From a checkpoint of a small transformer trained on Wikipedia: 9959 steps.
Each number is 128 + 24 x the weight over the matrix's rms, rounded and kept within 0 to 255. Layers, rows and columns count from 0. Numbers have three digits each.

# up: layer 4 MLP up, 256x96, rms 0.464, rows 121-206, columns 0-47
# down: layer 4 MLP down (transposed), 256x96, rms 0.169, rows 121-206, columns 0-47
# gate: layer 4 MLP gate, 256x96, rms 0.414, rows 122-206, columns 0-47
up121:112129157110128118095118126160172143165108148093133127149120118106125160163128144115124072118117133137132109112120104108122151156095155114142166
down121:099157083121142105140117151098129145125168116161079132139108117134118102125143091138132081126117108125129117148126101121087173135099141115103120
gate122:118057117097097145122126129102154160102192123151122129103107102070160104151112136181081123107088134126131168161121089092138111105143135166112108
up122:118156104111135105133109082141152126128097113146103076183141123135112104160122146130128156148112098089125097098141098143100140124100128138160131
down122:086104150155135096084174160132083115130101140116136150119117142157125140193134108150131135091065118128123142118133159101118105102161124134124122
gate123:108145126157110140080138121128126114141120088158135161147133162097130144124142146141111139121129093181110133101095127105091131118131106145116133
up123:162190105120180113113143132099096149148146103110142152153130184133096103109177183125102120118061155100142143149144108144116129100146144136173126
down123:120133147176095124113142106149094133100084149088110100119102074088143119109150069151128161122144083141124171153125118116147096141102117124147155
gate124:082108119108174112133128187144092154121128169129112111118118145116132109116105084117091093130109090095093134110108106130113121136153168146127160
up124:137123121051108100112145138172122145160146141138118117131113107153146123136073104164146110133142107148117121106122107146126167140137164127139127
down124:149115127078126162143131125108107200117141164138137117129174144091169165119141100123104137158096161098119139153141123104108128091138126092140125
gate125:142163089138142101130145099149128090128095151101119145095134134102159119136140114136076107126138123145121168115112183130116160105116121096122140
up125:139119109105145157137141140111123105153132173116100135143107150116150142144124123097133132125143085145093131172133136121149100142156116092164112
down125:131096123128105119098140116161087138073106131130091142099173147166094138118129152157112122112137138114139134166125133098097147105105103113119125
gate126:106175126159130127076112131128058132136142108126148135112090161117155108121141132095119114074104110130114088135157109117109132115103149141120088
up126:111153119113128128107114144135104133116161134125133138124120139121112123112116144150094115098118132164130142117136161099110102114128159155113134
down126:156121139119145144131160125159122119131099106109153128109135125141128119113152104158109174156098143145100112101147116127136127130111100102143124
gate127:112128077108148112164164131150146123140131092119152129153137171084133122172120133107119107102125160149136085116146087120115115128121124109136130
up127:113140134155094104143124086176150121172114140152119109125136116149107101145132116165153120096155122117158110124152135111130108144109147139137106
down127:173098117102109133090115105131107151130134163118119135123160117114146101126134134126129099191139139139112147149154097114109108124094101073100142
gate128:129126128145104114099138133118138128119120136128107115121123115121096126135134145131130110100139124157119125128134144130129162141136107104135122
up128:107140135115132165069191154114146131145130167103139106168071149131160144177145138116135129132135088100152142129175183162117075120121123144111143
down128:100173108147117092126131123114079125112155143147102139126163121100121098125125144156080144089147142198115135144093110114119139135132134095165114
gate129:071126101148133079094101125111119104102082123103110150128123175113088124123139089125106126148124088211113088100143169126165121151121111165170108
up129:131105153137123126125164107135107190164137126141141104109108081135127107138118147116117105106114149125105138121097109120118146142159113060056141
down129:143160123113090124114094106137121128094111108149140117107131074128124104110127113125151155104136109109118148138157122168123140175190134123111090
gate130:153128107162132143088130142102096150101133141139142116172114158127117080101148142181159121139102131146143149138126097136172154140146174072108147
up130:164143123101138084124121094139163160112095147141146135103133146154160139141133135110115138100137119137148167106148111138109113128127148128125142
down130:123113087151112153118147167125152139126103083132146134120145054131147108131118142134086101111136131117116101114073144103111109154105135166125112
gate131:114090158153122160128194136113167139146166122134101103124085141102160133127122130225116137167131146096149173128156136098167125122137164129112160
up131:119151147134116157091075135149128110111133145137104099129115124129130114148092136139150130107136138135114116148169154122171156150151121070133145
down131:159140170137132097126148132110149141112129117084100167102160181106110122140155136132115100135084141132150095143064150110127135141134160151116135
gate132:148158085158109128120149135115121108145111093146174112135122136122109112150115122096158116138180080125153118121131153119125116109137118136119113
up132:114153126074134136129151156107136119151103122155157145137159131137153089103141111135148138108141121130128092137116140172139142133122155176148116
down132:125112144117138133125126155148125109154154140122147162117106090143100134145153123096117116142140126130126153134155127139130102130140115125129163
gate133:150143081105125105104120128120133137175080077121115091119087138107158114139120120185122121151182089161123117133125122110169111149149133112134119
up133:143126118141108109118126086142128158096106118102158092092093126101107167172124117156175116092110102129142131089113105093117143144094142126097133
down133:139132161138146151122092102097159119141106159101134084147129136113122112150138121159110157139119136094114124139149117130138142153168112119131097
gate134:133147120127115161141121114118120109120121167090137146096092168117124116116144120098106166183115172121142128136068157110135148132116144152146128
up134:123110122124077188088149082103158132118115143124102131119136114159097103147104113122139099136130150110126091127097142119117087103129136119142148
down134:119141137136132132120109163115142100160147134128120167117105132156150085139144104130094166127147114097127124162164120157098163149133148096134124
gate135:118130109177110084157108119093136108119087098107121115101106145105146100134118113121170161128159095136144099092141152116151142096081118104149076
up135:102141150095151088143099131120125114113131117128078146090093171131133140123133101137146143154122071142095182127132134134110148146122116149097101
down135:137116141122136121120128164139122126144138124109143111123151144143124115120129157150088137112130119126146090118133135132156127132086137104152200
gate136:119140052108117148124117169180101112141098118139112077173142146146087124143122155126079127110161171147135146113181157074090148116136082172136142
up136:136090130093116145083141106115123116115142127114156145110122133123147102106135129117137139132103121128075104123109135171155116138145122073154085
down136:133152144131146147154115145080122135122118127144090138118141132157136108127116110112130110125112149127144109130161146129102106176116106148118119
gate137:102146107136118124117109172116146145117108122130135179145108167103131169141143144173125084129153114134114103072093122089152126125129129144151108
up137:119109136130107134132138146148114143109126118161145120117130134138126103150147098147110144145124115126115095098112134083145117108107129114130099
down137:132122125140143129127119098117145126137108141157162156154129109164141128104129151111122097085146153119129106117145100138101117153141118121137116
gate138:125139128136141087101160134141114122136163105115139129130128176120151142114195104130158142153163137160126149113158126120127137157127131086132170
up138:124112123144136164105139149085094091106124124117098153110182089120131095159098097085149108117142153156130108091189165074126104141103127107117139
down138:095165097145152170107167151150165129156111146116198130140101171127111124116173166123142102162143147141163122140100103158156129159080136125136153
gate139:148110106129132165141127147115102155099071121107146127116079166106152108147132138097078118116169137133085155157141191162124107123116121142160126
up139:105107131104142089137116109126143122124153066169107110117113107099136106141101153118131111134123117145115113129153110132111096144124165136110136
down139:132174085101139125108126123136144137105098178094149128153134146155104094149142168118168120159118113119113113096136109113155128139152111084119109
gate140:129120125168110152096136114091149116155145121148133126101112128114102149133149139144126128137075140128121138160126136182127124162142113132138114
up140:149183140099149144082126118138112118153141129138123163109126150129144129113143178125141122174097142157085116118088140148134129142121119100160128
down140:165084128120129128107128159079093140125080152126124117130110116119099124102154088109150129147104140127159103153160128168120104111115113135106133
gate141:098161104107095127171138176190146141125110107127112123112131165079167100142149144148165101149142090114173117149151153127121119119133152088089154
up141:097099099141148119119125146101146132110094129103165161132150134131138097099118121144158090087115077164117123120154145096142134104122138101148081
down141:163124160111157160171092167143119133148143125136142124120133141117133142132149105128133145154106170100188124135149136127119137152104136113079148
gate142:137158120125170147139132126092125110130098143121125125143132136104127081164135113169128151107147168082138114135094117098142138124131135148177139
up142:128171089142116160122134128131109133091080169107125114141143130121124112152137169177111125149151155129111113143129142133098148075088139130114129
down142:099094140157145132138107141103134106132142129168192110141105124109119093113153095099132165072108147108135128116112089129155132127149143140176108
gate143:099115111147172108140153126080124162141091120147093153129127132125162149161131144122127089091120110115122113103110154123141134097169116132163103
up143:113126144176086116145129108116154131168164119121146145109097158144117116101111151131141128099153108111144138136163140122113126109141089153142167
down143:152128079132116129097130166141107108101103137128160114136119117131090131083099115105105161188118116127095126088170128133128149158102185098091140
gate144:100147126116106154166126137136134110124152103121116096142087162110121103131074145170130140115124119125098130154127111099131142120134137127106159
up144:180080104155144110130148141180148119062156117143128109187174146086137182106092141109115110101132102131077180060116084106161133144147146115107143
down144:127174132098128109102112104085108132173069151082193135069107091153100100120156148153114125140088149155154083127133092130121128143167096121120117
gate145:142176123155126112104129131113090102112146088151115129113134137138117122116136168137092152100145083130130105147129133137075129153098095143116098
up145:145133168145115179121096101118151123104117116119116180135119137133115152170098115103104109137133115127144126139146150136144145136140125124108143
down145:113105130097127098125106116192122120139124144108087111103161109072128114103164172160184141121159140131088154118120119140141093094094125115111141
gate146:127138105131183126168136136161081147128123105095102107194134114126153139079146120129153113127157118157122126150121128095133128153166143129173130
up146:118136126109127145105137145112158123098137095102140106140145152069163101123105141125155140107088136105109162151155135097115091138121173138121125
down146:081135118138172125156118140107159156135130140110087180123088107118152171181142106096142073105118117139133090116136146160122146141156146159129124
gate147:155151077154137186095141164109104142087125138097139106132119127128106128140133168129136131128162107146127131106127136123130107136126122154139104
up147:135144166129094108142141109144130142165094115131118173106150142142141169136119098129136147141164107131102121119115111108147148115120118143088140
down147:146121118116103161133119141127147131109161133105155132126100117073099108099180150088173141166116134144122127138111107133133149105163122111160126
gate148:090176081146133135151126130165109146144107133150130125109134151115109177182163154095159124102135167125163123105166090111135099115116121114133140
up148:146139108141133122144163098124158123129141146135135148135162108138149105137115121131135122132134128111143158128103161158121124125112113131133136
down148:135076146136151108121126115118116155129116103104168081121106109147062131171132124137138145117150138149099075155140101113134114131127111177137170
gate149:144128097139134134081134119145108151133090163114135150140082151096157166142143140151110154157175140124151135129126120124118115097114108104135161
up149:122106100142173136193134163114120137136128128123118133148077138120152160145052152138114170141170158102115084113099114128125151116121137112163096
down149:153136149119116117122114134142110129132126126109111156127118110101156122088159160160142124193118160120117163120140114141142123098147110106113179
gate150:100142111113122076112149181114144153130164092124131110154129145152150136103118124101121165140129114111092109166122156133167153103152123120137109
up150:131103087141137123113128109142111158154123182117128121173126131114150111103172138121143092127142100149143130120159131084134106088153144158134092
down150:127151128092154170148123104131114102101130110132111116106153129106170147107141140147107158137136180097151133108175138139148145149124163121125134
gate151:128088081109118149140171128114077091163125114179124168106126130100134120140115131144111165165138089093187120092103128173153105117143135116131149
up151:168110119119118146123170139094137149143154130150120166085125154132161101138136129152134132111148070144149142123108129112161118117170092069140110
down151:117111102155156111163067147139137129145130113129171126166114117138094134132128121130144100112128144099115119128159121132106096120115136127158110
gate152:146131108120125080098101125156112166107108169145153128155085170115114093138131131168134141094138111132183104155157169111145139133118167074127103
up152:101141102094125164125142097117132135170122111141140144113092100172109123107157119121120139138186089121126169137082107118138162127109123113171076
down152:168116139153130108085127129178111096101110095165085140127134135123130137160120127130121109120106139165134124108175120117134065110118139155095163
gate153:101142098120113130138089141168133110113126101122086127137169182153164106131113132129125087122112100097120109121126144132147117116124109138141091
up153:142193112158153135112130140174132143141128122109115097100128151171136139141168130143204144144094104070093138115135134126118130077085167121086149
down153:119123135138074094159099128100136146123141122132114150111130161090138156096160138155111111119123160143134108108118104114174094161213077102130137
gate154:106117129115129130145088121117138116124166127128115141086091129134118137120118116144124106100082089136126113152129167149155122152108097123113117
up154:126152149108147143094131112119141130153109119155131119098118090120130135147184142113104131142158178124143139119099143124121149084175063145103108
down154:149166133134105114136104116134133133121125134105154148155121085146094130131113098105174131158121126154095153146147115112132138118087186112110121
gate155:059169085130093171140096152145102171137121180152125145116117136120167125169090121082127096109105143089116110118118151128133079139139098123143135
up155:127109107162113134109086123143127147110111094121121175148140156114139186143152086166167148134149081172133078120097109097122166118132111123161096
down155:150156160124137096131116141121139081144096152134103130074106126154130071152145144134083128132120172054125148141195153124133167134136170150137195
gate156:124155073156115083100129112107090102106129160142090097172103135118100135125150173134111153116159093112127096137102131123096156139139143090175109
up156:117161142117105165137135143134145180085077128083129143124134205067127173122137122172162084097116132120122159131151137115145095158129099135064192
down156:107135135117172163112115127122161106138119098104188149096115037148186109172081109129067087098141132102123153098120119089175118130099138136143107
gate157:134133123117138114128132131138136126142125133124109142115134128136118160131111110146135126109112117132128132114130114113135140135126123136110128
up157:149157058147083175080163120072079148147164138137136116113052236112153099164194144161114149137159092147151105121159168104138096092114134167185134
down157:079200074167145117070166131150105131095100136134093144131103129127139143099118168126030174108120136122101102140110160135123122154115133090146150
gate158:121183125132123145150154080093125121142141131135155130135080132165097165135126131127085127131115167135151138082139137111145107156073122127141108
up158:161073125120144156132131137130129153116135130111156127112116144128109134115123132095111141137090125122142152148107173112139145097160140122126125
down158:130156150121109130125127124159132122126118149128072128129165120137135135149126119141129130089107136097156114120149151112135107141108149124121145
gate159:092143143139149141115087155116142172145161104129087142117112143066128085154150140144134152111107121122079146158162120086119135132128129119142146
up159:133120130105164100106117126131108142099126163125111128090125110150144073117142133103142149126137143112126116125114103148152176156107155113138140
down159:170113133136112115112107143138174135129176135120109086148086157096136140101131132130117133112148097083140140164133120119152133111155106117144114
gate160:144112113141103072091152153171133121158074142165115103084119172161117117099145122125073175141131105135158139090161155083140089089090093139146147
up160:123147105147133096061120126143150127131110113160138106103112143159122102156136113140161070140116103122129131130119111152114084116045140112150138
down160:140145165090093136124129157175115182117107159146091162156123136159101150101129148108137124130107123145093103075139179109117092093096098180137148
gate161:124123123116155153151146159087129120114115122142111143102093170170118134149137173139131124130134087105136143132198157164158103128123144122138145
up161:128196119122124124144167141121126127169109090133171148123085122134133075070108112109175130128108144143124193098189120163133172152103179087105096
down161:164078145130134142169127139121155099113169151153057108118133168118109154154149107131126127174136082131147101136173145155135131148130145136163111
gate162:110139108133144128136145093101176123109135153127144151123114150144129122105133169140091125156163125102127111095098113106129141119122105135096115
up162:153105122110106118171160155126186076117106159100119163113138165106155109129116106142132186111124109128148138142145117150134143144108134099145112
down162:125153147129121151098134182113114136149153146116118110144105158104133076124134178113111150123103150124100127182159107144100167085161110149094163
gate163:115143097135119115147121132110115138116135137133107119104102152123119145133127117110121135137137148132138138135143111111135124132134109131095135
up163:144155119127156162178142166112168114108135107127039104101135148118133081074118142142118140124171111165161111143079133129130092143132107176130099
down163:104125107129116121095110103163081110106081092168138173136111128126148176150155101126139113121115169110092151110168145098119142121133129091151169
gate164:135151120118112086093139124131144150168162104130104090129081154120158145089109127149125054106181133095168145136150132106124117147092147128138088
up164:096093129164150153147128122108135110111103162102132113098129098157156126111123099075115102144118116139070096143114144116088136154158097131074124
down164:117099129126122099107093142137121103116124165148117149122190146118133170120160154129088165157091116151162098128125129127112144123144114101150154
gate165:104145094138098168092109111101096132116124114142112120142104124125116137117097097142061133134179151117161115178144087140147153124144128120169139
up165:177119160145178093116091107129147100113106161115138159124128158103079122137112140149121130135140130168123198106110110106140142153114139136133095
down165:150138128121112106174142180155111159125120115125085111087118149130195122128122108123128140107088129152142102122134174139076085140105115085138164
gate166:106195089135113153150126128121122153105088147121132124097127159159092081156128150104098122148144166160140138158152141076131080135145127118138121
up166:117156084112112093133138135108128103152169100158135137150113081109135100109163133083139174118139119165136173142160114094120131146123133094184122
down166:109138135160136140170113115145100147081092157138093103096158200181108128146107121129125111121101148169117149114130135099145104134122099107105155
gate167:128123103111157125096090127129110096131125095148121142126152146103076161119103177119101127089151083140113142119086162137147091141115113154154081
up167:137092145085122124103100108108117144135158134150113136132129109163102110129092093126101089100185169114064126145138108123126138132149146146131167
down167:109162168129133102116131111157149106120154117105069128114146124112161122127129129115132121114132144132111157146088148124106115134145104111108106
gate168:111134115141120121132118108078142155116097124119101108149105156103142144125132125129114158157133150126141114142134167139141138129151135122152119
up168:133122083140138121120117109099082164169148129154087159141114160108113162105133102113103137129135120124098123122105154116130099170107118139122143
down168:122132106120122125101124161140115120097114127126140107121119135133135100141104122192117139133117147122158117112157117118157108118143100099196107
gate169:119140121140140144143089133102126120120113096126109109134090174115121140105142107150145136151111105129127099130136133157126148132120138175107139
up169:136127139124102107085121135146144117149129117122157135143112120103121131114104118127115126159135154096106115112132142119126109136111077118112131
down169:154118144126126170146105147116126177134149124115120117130108136121117114127162133135129128137160085147095152159137114153121158111129147135174108
gate170:119117127126135159098116132129125125126143110133150130104087177111153150119137117119123148116100117109091138117105106129136168141106103147123139
up170:110088081111135129172169158118153127134114130105154121127096132139138079129151137114113153130102118123138135139144106126138137148150118150149109
down170:131173136134143122117135131177166127114099133138070111145153098122130117153095106134107124092119118118157108162114133109105112189132150130108134
gate171:113142108128139102108144129124134178133125121141118143155124164119126132130152140133138154156095150123120098128137111094108128125160127103145132
up171:109124159132107176117135135115145100089117113122112145158168082101116120120151121157135103098099094106123106087126143164123144139131121117113133
down171:103136121133131112128122095147130128148124086132176109143076098140142126130101097096114137149144160119081132147137141118154096155102157143124112
gate172:140130094121170130111128129137092113134142158104134155149104115116148143117149146153070120109151098090136095135160168155144095125140146092133118
up172:151149134145107117106149133110141132148103116113106122137123142109127081163145123149106131167122132144098135137120139125129153150143137159161127
down172:086132113124115135137136117142132102103079121146146112113117067145093148132060112153125138113125110127123178096083143134147118173130179146113153
gate173:114143112135124143111145121144114152111114139157128168108158155112133164192150158161116158102120130129128146098137160127153123154135130158148124
up173:138130136152121109098154096129133109104145153123127125118141168108169105118144093135112186151116112121099157161129147136107135119089145164177134
down173:126173087112176115096125122132145147103121129121070106145106097124110110125098124154133115146150129121110147159113133133120106145208106111102110
gate174:101120129108098156096148130111131130119102152134141160098176184114138152134135161115139189144109117128155099162106084062217074172168125093169096
up174:098136116128131118122141164137153136145132094154163179151113154141155132162155135117130135134154161168199081106116055098145137139122113131142119
down174:148116118148085144068133108134131120117088153105140105119080126155117140137114088128163160106096101129054126148108131104129125136094127096169097
gate175:085124104101097125120137159101184158112151142154101181139087129115129087158144177129091151131122145114128111116132120125193133104148133106163166
up175:142160111109147171124141131116106110156115101135122117142117123139116135149125153095098087113149077141105205156174119142111114114130131127133111
down175:132131081177119146089166115148111111120116116102125107100149095132089105120084114185119134117106131152163118125112150128118138169159116183105124
gate176:135154117123113125122084141120127116109109137119106137118135128137102134119109120112131145125136116109136110141138125104125125145137124157127102
up176:155182110122136169118113123127114146135097150115105146133165187103115106148134154173106157165142100105133139165123188132087141094062101135144164
down176:091157097139134105096180118143122137126132107159145090132066150131149117134090143160106122073138109112143127098120119116149128173150144151116149
gate177:100160122128107158118153139098124143132079106126142105103091152079120122167133157126149151140109159145091095102106098107139131124118131099122154
up177:083110125124122151145151117137113141140145129131150133128096125121139117119148108098113114123120095147156098144113082126123158146102151134138157
down177:111123123133081129144121144150115144110097128147081120147157133109140107151099156136154153129123147126079100108150127131137112097144131134123091
gate178:089123122158164126140161120128119107098126129149135107108131130097162118077159138109091122174142086155162133142136144145176145123105163167155151
up178:093130110131117114127107131143154126102117132119118139155110100103127126112153094153117137137147123152122110114113166170116154152114111122136123
down178:152093117143114124128106134131149111150124134152169097142130150176114162138087170101139120121136114092093114103133097151162122119102123146116132
gate179:066198113123106177143114155122095141129105123102104083134101146173138128178149127127121143148102062106120113169166145117136140061147145087171121
up179:171163137139112154111152142149148090135143160125090150102105085104197152093134149108123137111143129162162131106111123144100093185134085115145130
down179:105120112077134136077150105152105125107107137156105126157179119121078116119182158126163124082121147127143172158095127131110149144120104153105116
gate180:107151126102133138121111112137125104155128133168079132128095153112092117155112143146091134119143148110097137100138127108123116128151164102139113
up180:160113133118117139144155119133106107129122111131090116149136160132113138100130142129128134155091086140120122110126153143152067118095079090145155
down180:127149107155147137136100117091143140148133134134161175120105088115155129154119121117133127122110139131115132137135103122090125120147144126135095
gate181:110150105108124128119141141147135153129121122133098138091102144096137117106117086149100141138165097083116087135138096109171175152095095158125163
up181:161160117108101147167142139124141096120164152148102146055137096134130121073207160122099121137124174130117213170145154113164188148078171088161135
down181:097128163137172109116151096128137148143139127148122129122132198189113126139095102107141124134104153116162137138090144119129131143152125138091115
gate182:096096098180113098134128131148101094145128144103158148118101140087126130117122174143142144137143096129154151110165129087090135137089133129147208
up182:134122093115151080130128092116138121130133111114121136110149145084098132087133153130119122133152134114083112111114081118093110126094187147171150
down182:115087116155131162156108126084125141136116129118162151124091101155112132196156112073111131132110127129134103154129168121146149122142133160109116
gate183:133125126159115133116136165158138138118170137116106136137129156109157108103091152117104108138113146128151130134139129121130142157116107129143097
up183:104148119152123162123144101100128092125123082127092113099175096094107152150177135115151124115158158140168135131158130113112117087141114136095154
down183:108151135102124103142155131134107144103054104154143118157082116173072107126084117128147116106115110119110125142107134119138118147102117117099143
gate184:106130105131138168165142142117104118102141161170134121129125143117151127150122150135102127101173145113131090110154086109144141110139131148113080
up184:142146128122097117155139125140081124111098115131169122127175124129130105140132108143129159108139122172130123139120118126138129126138161147151102
down184:131118140132113142181123153108115130132153139142091134126107089137104106126128116089150091130098126127152102142168110160130148094120139125077126
gate185:101158086126143151128170103117138115095087146124149146134099084106146053138125145126126151124137144125114101064136140120100124157108120119162075
up185:107142141119109121123096141131147136114136149123107129114102123156094104093081085141173139088111122123098164121131175101121102159123122124119109
down185:141129157107159127110118114108140099130129118124089138131152092144140107144127134114107101136146122140109152146149088119159142127117144112123146
gate186:123173131119142150088131135137092134125157136188121121106150115129150112173106138099109141127098104151141095163099133158149128133101157145136073
up186:135151116120137138100113136159128133190138135106137117120106075146145114112150121102102156115063116113156113155107120127104160120108111145100124
down186:179123185100147144139134119155117116110155139173091133164173183102168130141131124147163121153093177151106107145177118157148091146173086123143124
gate187:121130102106163068114099144096105079151124124172137144112131151094124161080125117194078156117143107112161079124122116141115085118144140138160080
up187:118149140142157117167123123135135115158144146141112110102126146129129098141121129146135111144128115077128120120121136143138116103118178125126124
down187:115124142113146112142107119106152100150143148172128101130092134115159143119144118129129126170135097109109121103136131134136142090127172128107156
gate188:146157117101119166110140111118141114143117107091154091133119106108135065157122152139120190079143108133103115125130144101130118104117161151117153
up188:089155147144133155130076129118135157164136142105188117124117135106097127111116081172111099140074115129111142109102105142118158175148127144144089
down188:142102120136147105117112114114092122067110105162057146141210125128128142132133133149136117122143129125106126136128124159125113127129135156122141
gate189:130122092132116122127092149124127174153121114126101151132100177113124128097157154135102148124135165115133138153131122143163144138088109123143132
up189:141129110104129078152139146156116149118137120107107117091117109138112145161119127135186119163126161103157117154098112128129164161149115080127091
down189:138130130147099182127095130112145134138145079129182102134096149120123110107140113099145119147122121146105123114171112137128114084112097127164122
gate190:133134111107126146123106119114153134127128127144104140106107122138109143125130119140134138108141140117133138118131114118136138127100114140124131
up190:148141170129089103169112179192134127110123136130072144141176039152062140135123140088123128111098118123135101121096112132134124130139122123119141
down190:118095197082117090173087077134134122124140077115162114116135128130145156142154046136168094138154173109092166144114129138135128081110109148128126
gate191:109156126152117109101139162118150143118131147127116131116112089148123111129120105107121148120096125120109124117121100130122104109137142134124120
up191:123144134155104112124118143101145110125095101147109114100088129094121138132146131113143107143164142116108135117113118118126125127150122114104130
down191:122113129101136132144116088122115121133102113122151154126148166144152153142119120132090132158122136128116109121146121149101143114138118147141101
gate192:155153092158096152145118159111115123140073072085114128167114147144131144125111088134117118127122129155135130180157106142163087161143133134121124
up192:090166149146128186182129181139098090163136122145143094161156127115144115100151134136141165138094153099122136123118123138128140143141152152137138
down192:166078093113119111135148137141140153134098144112179160161058086130122142141123106133180092173168125128136153156154147120179108086104122092113124
gate193:151112129139140134136134156087113138107115140090130120127112140130193159087101136125130141118101092156106135135134196119120143122117101137113099
up193:129137142130154125087118133128154134140109146107099167148093119129115163140107142114118098121143123149094113122142122105103134119154129114122122
down193:151088143147141119139094140120144129158125139110128135137148150116135128103106139139129132127143175136110169108128109127107107074140163124162133
gate194:105128102137190109154138144145118130122145116069115106127118163104163096136109145112087085127111080117100088145215136079119096164128155124182186
up194:095117136134148116147145154147138142169104086099180146144107176113124110133099112132094116168142126118137091133113127141158098100103148144144193
down194:137127087130118144158105125121152140129161122115096144154091073106158106125114134057167101172156098087094094139136053152129114129142117091124106
gate195:113170106136149062094150069097102113163105112179124120097146128123139096138141137154104116123128118150102140126148124141132103096154138123164135
up195:108089110131110134131117126125115162098154137166126127141091130109151076140100178099102102145128103126138142121120111187110112125160109091103170
down195:126178134134116120097147120119144098108120131126137147158123129103148126105141106140121152144168100115105152184160103116123119130135173120152147
gate196:135103139151133091067135114100127159150090144104100107161108157119134122147138122167135160123141127111091079105117129093102135147114161125164150
up196:142163120093125113129120123139106099143170166141090149130059187166132121109110127125134124129151156140198168190111139155142166111119125132124060
down196:111175078129110142091118084119120120116095120101201108143155133110117115127088129104123111126119075129115105091123117102144097145143110133145151
gate197:129119146108111132114144154078084089118113121167143151183098119098152141116126131136091126086177118110146124083165136108111154119134118139102151
up197:117133136159149103134144151128127154176164138159106106156151113168112124161110127125136115067143146163109124107108125110111142148126095151130146
down197:151085126147119072123121091126124108136108133113182150088085069107135126134093088073122115132128120106137131118119111126120124108107123111174122
gate198:084139081207139122101096152081141130111189131123124098166106123097157117110085117100203160116134108119150161160150155094114118148122181121146137
up198:132122166082123156107143087183145082078146100092092101091115138193128150135118133137144177148136138124194144102100111133109151127103085119098140
down198:104130100139139166128134160106152128170110112115201111118111075125132100107107173158078119152112150109076120137134126127141169106105139083118086
gate199:119135107096149127084155143113121160101083129095142147102114161088110128118147145108107168105093130167116107108109149140117156109122168152156113
up199:120111082131120188134157137098125117160118097120168103158114127160145102178140137123125135159155133095139150149108154137137075116129118111138132
down199:094120120137146108110130117114098107165106098168065084138154074185084138133112080205127125079093100153165092138151098079152126155109093144143149
gate200:075068127098129114100162138124097110102112130118126145111124129107094151086159163158093114104135123111097141136123113169107093090118144163129099
up200:131118149165119085166112115128101122133146100116142135169096155129163109126119119105113194137115130155156119126161157125146112160136122127110144
down200:131167133120165152155093087097140094127083141110144172137152149131105125129092140153101110141122114093094136089146125126141146169130117151177100
gate201:099143125124115141099183126171109129108145093103109095153098143127168166150150149137145149161099089124128107160159096144172116119157129154085166
up201:126131102135131174129136138115104132149132162129131096109123129145101104108103121124106127108194105122154126157137138169116115162118104115140099
down201:119140112084134120139134127117169134121104119151148160140125073135142109119125106137114121142145105127159149099137154086129137131106137133079114
gate202:127141072185129163105107126103108130124124118168106095118123121106105097127160114138099152124153154139140161128145132179113151159117134105095123
up202:137111173142104125107174113137120146119102177090121119093092171132087145153116118127127102129113094106097123159111133095144132088129148105123113
down202:141143114094131129132125136128160137151152137127167154145161142097129127058108107107112120125138144144144109118096110136155102150162181118159119
gate203:128161099173121122155142187095174176111084098143166134119078136070145145179126183134102131128184159104120087148146152154128137164156091116152122
up203:124150119134153103089128102120153105108087114103126159120161159080102155134092138140125146148090160161124133149151104145172097091125114107137127
down203:140152129117117150148160124116107146165187156137151071109127151156102109110155148112120145076126084179153137142093098088141129130119129114085157
gate204:119145119122093128137144145129132101131133129104126104130120157112133119157114125129088145121126108118139103150092117136116138125142115115130125
up204:154170126137048132079120112126128128101106160102041157130134127165164089147118119105134121135190110122140139100137085157154181087134168118100082
down204:126091075123144120172125135163117138124115116130190051162101153055115158115163142117100132137118155121125096108147191128134081135128121103176159
gate205:142150136114117137136134135137123111125100090133101120128138123125163108124124086140131123116117126159167143133135099117125116135099120145150135
up205:095167085109138137116101137098115127096136113115148159129138095093136135115130152134106115136108083107128135144139140114103154156121149136125131
down205:148132141164135107160152143151114147118133114136087118110131151122123128138126125133140165122150129170116106104158096142116108116114121143162114
gate206:123097127156143174150112129099128117150118135143142141130116111098136122173162151169116170085092145156120143147163164139142113120113131151149105
up206:126116154138149119141151136095121135122131110107143112126104098182126119157147111131114122120129130139134140122136124102113076115127110142171128
down206:137150128126115132138148094120144114131129112134063152109126107136100088101107104141138138170105122149127152141123131103125119094114116112072120